Weights of a small transformer language model: MLP 320 SwiGLU, 146M tokens.
Each number is 128 + 32 x the weight over its row's rms, rounded and kept within 0 to 255. Layers, rows and columns count from 0. Numbers have three digits each. The size before them is the row's rms in percent of the matrix's.

# layer 3 MLP up, 320x192, rms 0.0594, rows 54-87, columns 0-191
085:171120130163156167129200138164125165109062107117124070199126167146133174142199177182188129118107128093124085129133139123188138115144041172143136156180221157144120111145154175110139111142123082114126147144113114127092200117142179125212125080127129099094169120178157093143105153117188113113168086122094123152163102190160090137141102163048147119110153147103089110104128116128094183120102070112098138091161150139097166158124153119114148165117083142121149196086151060095129104129131134089132116140117098133117151127121103136111123114141102131180167110070106087114159089121126130145
085:168126153102113123157166152146172154143141158134115172143081091198096140103081138108104182159155153092134158161149109114105182146066128135167155152103137185148136123142209108105095111091124080164145169133130187149214181181149121076159117142106094051137076090102121165100108123122133091061142116178137154092145102063112149170198180131163132100157136148143138113105187176127123099097147140155104123140148135086113100087137127150133188165100112082121156134099109119139109087131091142140157111117070164093053153148179108134156124104118132050137134140106125088143118130162184164102
089:156153148101110140152151113097088153121146139082100138142158140135139187147102175151149136150133089170075087076141081131100118146125087160156135111102118153146143104072174089101176118088111105120170150123116137182085057131109111073099166160079121165077105123155145164165183082130128109122204122071157147074168105138090079076159134177148095140182121193149114119126143194144099142181160117107138138133129168167115157120199133130140097107094112120129113178120152213108088081120126071094075150147107131150142163154167121112104168128136153199135146096101142117137203130165184113095
096:154158167125140070113182182162090093176179091085150133130126147102097108125124096120120143112146137120100087099131128157134086142127122132128180101161128158138177117119220113105176154167175161131109057158128066146114132136166154098095142094113142138211115064136114128116088163145198131165096100129127096199105132094133120127164130220140130119124181172146182160131135140094097109127105112166058098086181109138131133123134117105118223119099154071150102139139138120049071119140077116117145158125166147201149165106163138082116126135094123122135150115139064131118149149128094129170
090:101211065167145067098086136140108099181105134174124106157156127161145131153108121211089115151118121092116150143100093160148151095127095131140135152144114104159167154095155115136175132091051134151111098158160141142091157070092102110070094047115105057145133146127196109110121167077124130118109099162125161102110093116116111118131127147106174122196145066147144166142125200134110107145143154104117081089128150090156193135160120137153135108106124164165123156135122174213135117153098070077148129138109126118095167116176120184102152100117188179085125118078147160183116175124137097131
084:133131127102046147166125150095143131169122125175144086109149171096114110083063023102108165082093163156107142128144118142148097136102131082190173115104125116160072090175176117152128127093136133172122168152121119126114197110145119123096136076143193085137130107127109115111138155099115134134141152105109200123185144093170155140128135102113171084146136097151161056102158208142175185116089118151188108144182063138161123175175082134111116129133115143141171123131125140159173131149180143105131143111107135106077118132160112168167157087093183144080074124115122119087132204107115150099
112:075117118136155092122141138133116171108159139135122156122107145121068094144180081098130147144172141133138076046143113097146133161124157198077172086118115164126159159172140070105094137136118112080129093159139118093082123181096112176122121118150118104090102084168134122133175136153159095087117106132134131123142091148104127082100141135129128091119070118136110107098064119139151107066091119166078173157140071075116043133138122050118069142064186064159102132094212090078150144123145131162165109124183113080101110139105122136093097165114091182141169164135106114146127062093101132122
095:153170111116142111077085160149150117140180145132120125146109133199126129100148077135173155158226185128172116119106163132112196136091108155113138097144125093106143109142204053136099164150156069085104065135153090108141138158117149121138080107089116124064130072103067139058137177166165101092182117148125097142137082101142116180116168170145080143201109118175179124138116131123077143144131146168087092149145170126134164136145158103142137105188130072137157136159140181163105116136098137165135109148156131152141126094087120178142109110103171142092133070152113118163146138083167180169
145:160098105160111142121102183143163188113112061135127145128166102191129158131133162110163132151132151115098162155105136139126084155104079125170126151160078104130100104152130090124154151086138117173082102158143205093187130142075140081106137119068154055114136156081113185123136175108135173102143106074120200106116104079104058149167133146101161084171180157156138185125129105160167121088082133137153104123147205130179139120111117133121156137156167185157113106138115144156131138151140106145153072113113156147139140137112121145155109130073156084160069190071151156160083173130202161092
093:160141178113111190116139152114004123132113185125129195077087169190154194180120108106091166117129161213103143147130146121183106126118122106172096116086143064113143104148118139077163074117132102139111131113062116101149083207130096146119118084152149138139137117115115093098159161149094097136189140144119201194125137076112139120100124107152148146127090131085131162131153132135139127099163127069138143103181128147123167106075094118162123098107130133117145138154153085159114101128158116135080104124098087149066118119093082151136152165116136157088062136181077153120161164113103139089
103:131145114144123188148070108138093103086081103101116120122153142135179098119181128112110164103152160168155110088103169081142102080191141097076092111115140119124092142162033145112162067167141138163119132112157120142128130079138128147132173150106107149132186202120194065126092102151089106149080126164079107129160114137165138120141117051126155122081110184087158135128144089129093110115077122115185190146105132135132109104144079154121077154092134051173171143204147159130094157181152160172142120145127122129071094137103113121055127166132111111115096138170117084143102156089157116150
101:129123144092135117115085166082111169076110159174110161159123089132162122128178101120077080090203158140144095153079126091169096086164102098095124205117135118129158155139122143074104093095084103114129149129128144117095106106135098091153118159085138186172144119107148124081167136092164162165084060097082133073165139087139103142115118147053110130141120078166122097118086130174103113120115168162072162149132140116149094116192103128136136139186188109112091135152058155121155097116168139147092154099166111176094159159094172176124175144144109045119122162172118195112175105108134129155
112:122095121109114110085149127111209098120110089178105127073142116122059162007146110099150138161210173150131121102146170148149131181127056134093107150135094120046140192164130122096117119115084122131130099155093150107159164155162129112139109142148161156110157133102114156102086133158200126085128123099182103161129163101087149163144087122133154141143088128137148053171180114174087129104058099194127149113166132153127177120082133170122124160145087115090107073147118159123185136120114147155105128072160136142092108100103131150146055146101123157112123125098199146130108145120147140119
116:158150128153135138129194167121102117151098107147147146158090156157133091055100107107096134087130132132126109083108089108141093094098112113189079152128145101098145167122080195111071143110166104189185115118114086102147133177099155146134146096198122160118125132111137070108091084167160136175150141100115136164090073089187169120136168130083138093147108154154100090099175105173163101160102124190068120103157094119150127126103142164171123125205123172102186107111086157134190157101132115076140180119150145062128167107154118054119164158142159142170120115106068164127113128133142078078
102:081111172141120161140154144139157161137134120065166091114151134162172072102116135165146091148143096142121173145096114115133161116190109158105165071118162111080103105110097130147106122134136127137130097097138142122132145064107114131101137175107143100156122146139182208159148102136136140103104174076113109148125150178088123093090101089191147135081138125052089174115081162122110103154167188090211153115148138131153101121172178124096102140075095188159098121190111129069185118107150121140083052165075175154191122118072105062127111167141137123107096164162127177147160111105114142156
118:123107140120169133108137048124149106162114083103131196181171121127112157118168115175117102182084115072152097098192114136116097161140080148168115107112091149122194131085122091149096088122097144136115143134204110176098101125078091101165127139085170170068077109139172164135074093078158123138160165108157171152156110118119116172102157055136133139169144198135129150195120169133095116142146128138151113113137136130155121092102127130155130128116060132113120096083211155137110111151101111070132122115083043145129146133135078099125080169119084132164155167108172192119141155138160085117
096:129083122092041187107093093126186112199072103128135054125105152078113132067136136119169152100116120146159132115171171133087126133120111144119130191115170084187182101088120165145113080147112167108109151105157107152120155112141129084118146097045194120101108129151129127160187129132154133049169104103130120095214099161162144163152182098147139161129186132135083130126111118107089133155143161156127191187086157095128079136103127150155163170097144130132133138118112140154126134168121164126162113109125197108192091139091103156152124121125092144095139179135127115102133082129152111202
073:173125146223177223181092150079145171117135138135136071129190117128114131131151166104150125123111163088115135153100137143169123154133125105108155161127076091117112099155092097217175165167126148195114144099159102067136136170134113138100169077124194140136123091146082104074107178152090103178108119123136104178150119146164152142142107067072181148182178115116164118164171160138097132147138109138195137108129164112112114122130132118097090111102152143119202112118147102145153130171119169127151104112146138134151129191073131134180112124118161067102105171130161170077101132079131161124
100:145135111109082157130093109143125111110126129086112107084121100116161104161152181118138152097052096104118082194096154124090130068076191111164157150073091073156060114117123120139161104158135124173143155119165131115117046095144120119142124129119162132177172123158106128082143177071085154134100121095107100139120213113116101109087065135099132159090092119085112117136068111135153171168140066120206136122105100099123123164118143184102100132111163158113101108173098149146123088101135143145098147110167067103178099143118185114039118137167114132136112110136155180113153093067150065128
094:086101123142154109160186079068147160115177076115134183143132086153141108166135152125129112138143156161141099126134174120203097118138156156111127200049200084142179150081174123098069122154106142131151111117110101143098129131177106143159185100104109166116043134164150167140128167131162183118095168100058101076126113169081164106103135098121089091089071109156099086135115134127151124163052109120161114089098144134111139118070139112146154116120158137130059149114103090054080124083065120146123116111138117179083132161109059120116126128151147120156124145105095115133155169151121143152
104:113119102137118131118112149165097148131076131088095131120072116152107090087124128105214171161092102091147163177151187104148141168119118146176160192208059131134074103120167140138123159112170119151070183093119135100191205136121113147062084061166143110109125155125134118119114109138168111127115117139112086119132094054086109150207132095127132148115167150115109074121193136154082166121112120147138127113156117108129109069150138135152158172118172128142148168087085103228110091155119139144101142115083122134073096149154139183134105153145115091115156146085103127141090122081143144084
096:096247115109083181160140130082130155098160078192110100101136131145140161158137112153125162112163155126126131104178098132184091112074120147043145135127091062162102136107150138133135109148044132131120129111170130144124110092126152107151162105166106135154143089186174112129178137137085083119178098172157133130134091138152156113203145090092134128106154100110109128136079117107113125111133111155142103098070164111133127196177159177126099094085112120106137194168135170093052148142121124130112138112183108065061134174099128171136114092141167146159090143124190125114145159164088143127
097:098168126156159127120082100119115169127131123179152110155159118139081113133143154138124127108167161120152177101117154121145082156143086160152135096167111146186189148128042067123115131125108169148169094181158144098174143142096126131135181172107099102060145150137119166153177129090175121075084106174137188196188104094173145131128108155139175131118146104115106145128123164150157069124154117121123172126178139153138145157108141156101145162112092119113155188121153104105202083102108154145115175082155172136108055107065112114194098163093113093153088149079151105189079168152131185145
096:175146094172199141134077147116094193150148105141150156106094068116120147127143087149068154147117112100167125112175169147128188088093156115115218149099113175166126177110148147160167126132159145159060158113111183141135172121180125129084096112113091098097098138146104132099152164140115109126134064121143153160135152126150171134146175077100147083089134148125177138092093077174113181151114105158128131143110071150050146152101136123156118126105153111160145149100106054149120123073135128152220094152105119143073130138108098107076172085146172149147165117098060101165104125140158100105
073:099185138166093082210143142123180145133125144156144047136165153139148176139110137133109093086176087164163152177168155159160112120109112142160153121112151136095146122148148124163081076129085111159125125087132133112133078090087155059097195101138171132168155096132082148119175138119139194125102177142101105120057149094199143095162096122186122109110116103066126131109131079162081175132137142094098128183153084153111088131041169141123140085127129157120067141093155114124117113136152129119120176156182110090090138090127105080109127102136105128143124124077137132163060088118188163147
099:123085083143140128132119111162144139144105088063121150118100170169220153149087171142128117149083106106126126096129113145109180099114157147120065149065139175162099114098216119100184165138146144173154149117139094150117105169154107116092131092103059112126135127141220150187134123092107121105147145132131089131149100113046089136110114068114122174139186142179162160142153125122138134163132123080202069124094096136065126125166123099079101125156175142115160171132129146109064170126083076074127151131125125172088149152155129072100132098133146149134165098100106118112182153178161107107
101:117160150059133170110138142184135099126115184133086169076093133057178096191129180128132167132183082146071098148146129152183142117107141107134097157128178126072091124146155115161145126140072087093139100133139173122111113144169173164127145084128101083078104111139143114117112097107128151128102198138117146138091151065095088138180081133088115109153140133147112077126079097150075171160156161117052168034117095161085143120122102128108135110107190155099093122158154124113123121144184071163110111148138115102071086104117127143137131184158142151102148084165082086150135132162089156161
100:194102105123185121155107134067143154111142161160045157155140107131126162132131091089136170186097122123178115071066119107133099169120165123143137088118128147129048114209081124159150117118097112124157131150156162041165142127140082182161120126179150115146183130080139128153139137072096139096126141093121111111115099107159116083058142137192147102085194129126131133117120117104126118122173146105147110128062086145126063162122120086131128082093111132106063079089130155159164148176166146210163160132116117139170085138157156122099101060173142128159131138098143155149108133114106147081
100:135170171058085075120127137116136132062145167170123082091088131095143169157065153206140132155137137150119161186068136150110131141142067115130099203182134117187153119108107121116150074115117207086143112141059090162136158164133103119115112090093112120193143185162143121094146153141136130128189141091119141162128134159184096138177151199056116109136179116110155214139149137148160130173106120132101127146112090120134152136146087185102124114095128140155126178106179150109106107132133140088166160138107161133107165104134135128131139167128172162072108093188111123162132081111134111173
095:089164138096096132131121104066049123152116088130113116116098144138154150182141135130179131146052115121129080109131097180079097104120119136184162130105116112169135107105147080120206115116116154106141157156140077180114099147080124141098083130093137163176146158173152157131125111160125131146172164156072159091115114203079063108114142072109095152143116095129119118139073127156107091159114125099184201143115203060162189111105123140119099111086131144140152149128142126109133164082159065132159137140074146202170194109100129093089091184082083112138125130176151150121134122102124139159
105:140072086088118169093130125128126134126155137101126139114122134176128125157132212145108119141145095106138113163123072117120067171170112114119100148131212151125124123179149118099133165198153140147151139161129072127146184088122121124098134173091148160140094220074082126084115159114143122158109147071084152051127097121117099164119146080128164123118156158185105124160090132101139091130098119091069113067140116120049120151100097129127160115138199108166129144164186168120114051120037062166121135159126122118092107104123132150113127141124138116155080116201063151110101145127111114136
088:128119141116114179138154098124121162133140106105155118102124153126110139157091146134146127102143205139074143125123093114170066132144126111128099164115146109064143146116084112093150127101178159118151162129053092188218161202146125114141146142114128195098126147109074143151155136117161178129121120129172177140182135144116103175076120205151128141144053087105090184130152107147159105133090104109090136162121167126174166140046132189128122158109136187103143093134085142110117189116078149101142099171131145071122078098138109065126134213074142126135097190159116109124130093161123118155
102:124145135072137142110110087145094100120133099082127122159124145129138089111095051148091123134199102143115139107239123134150143117129189133124133110066105101102141148068101198102139149160114103109100136103129137120173059130138123148081106176134081167122115117050135120149023132140158122090095119119144080109115146119061163119148124137073119132107135177153120138121080099131083142152161174139159192188148141146113118142119099109158204152180155140139105115140154145131139139137118133116166097148149139130241163134144086125160095226137138180120151132139090120136096176143112123116
094:105155064111170134172108143115123106145121133156121157135118169070159124209118162032147135100092140143120146109111172100135128155123120123111134083140150125170102174201134083102166123114142108114107067157130119079083130127065091129138152153096093138205158088152149164126072115081100151119187079134106067095173109116139095091149074113082167147128151158156179100139132174116129091061168145186110067154118094094157143121113144072114110096075145082124090155151159103124138114164150165170171115149175107129103042120136166171106101095134162106097120112151093109174127111131106133101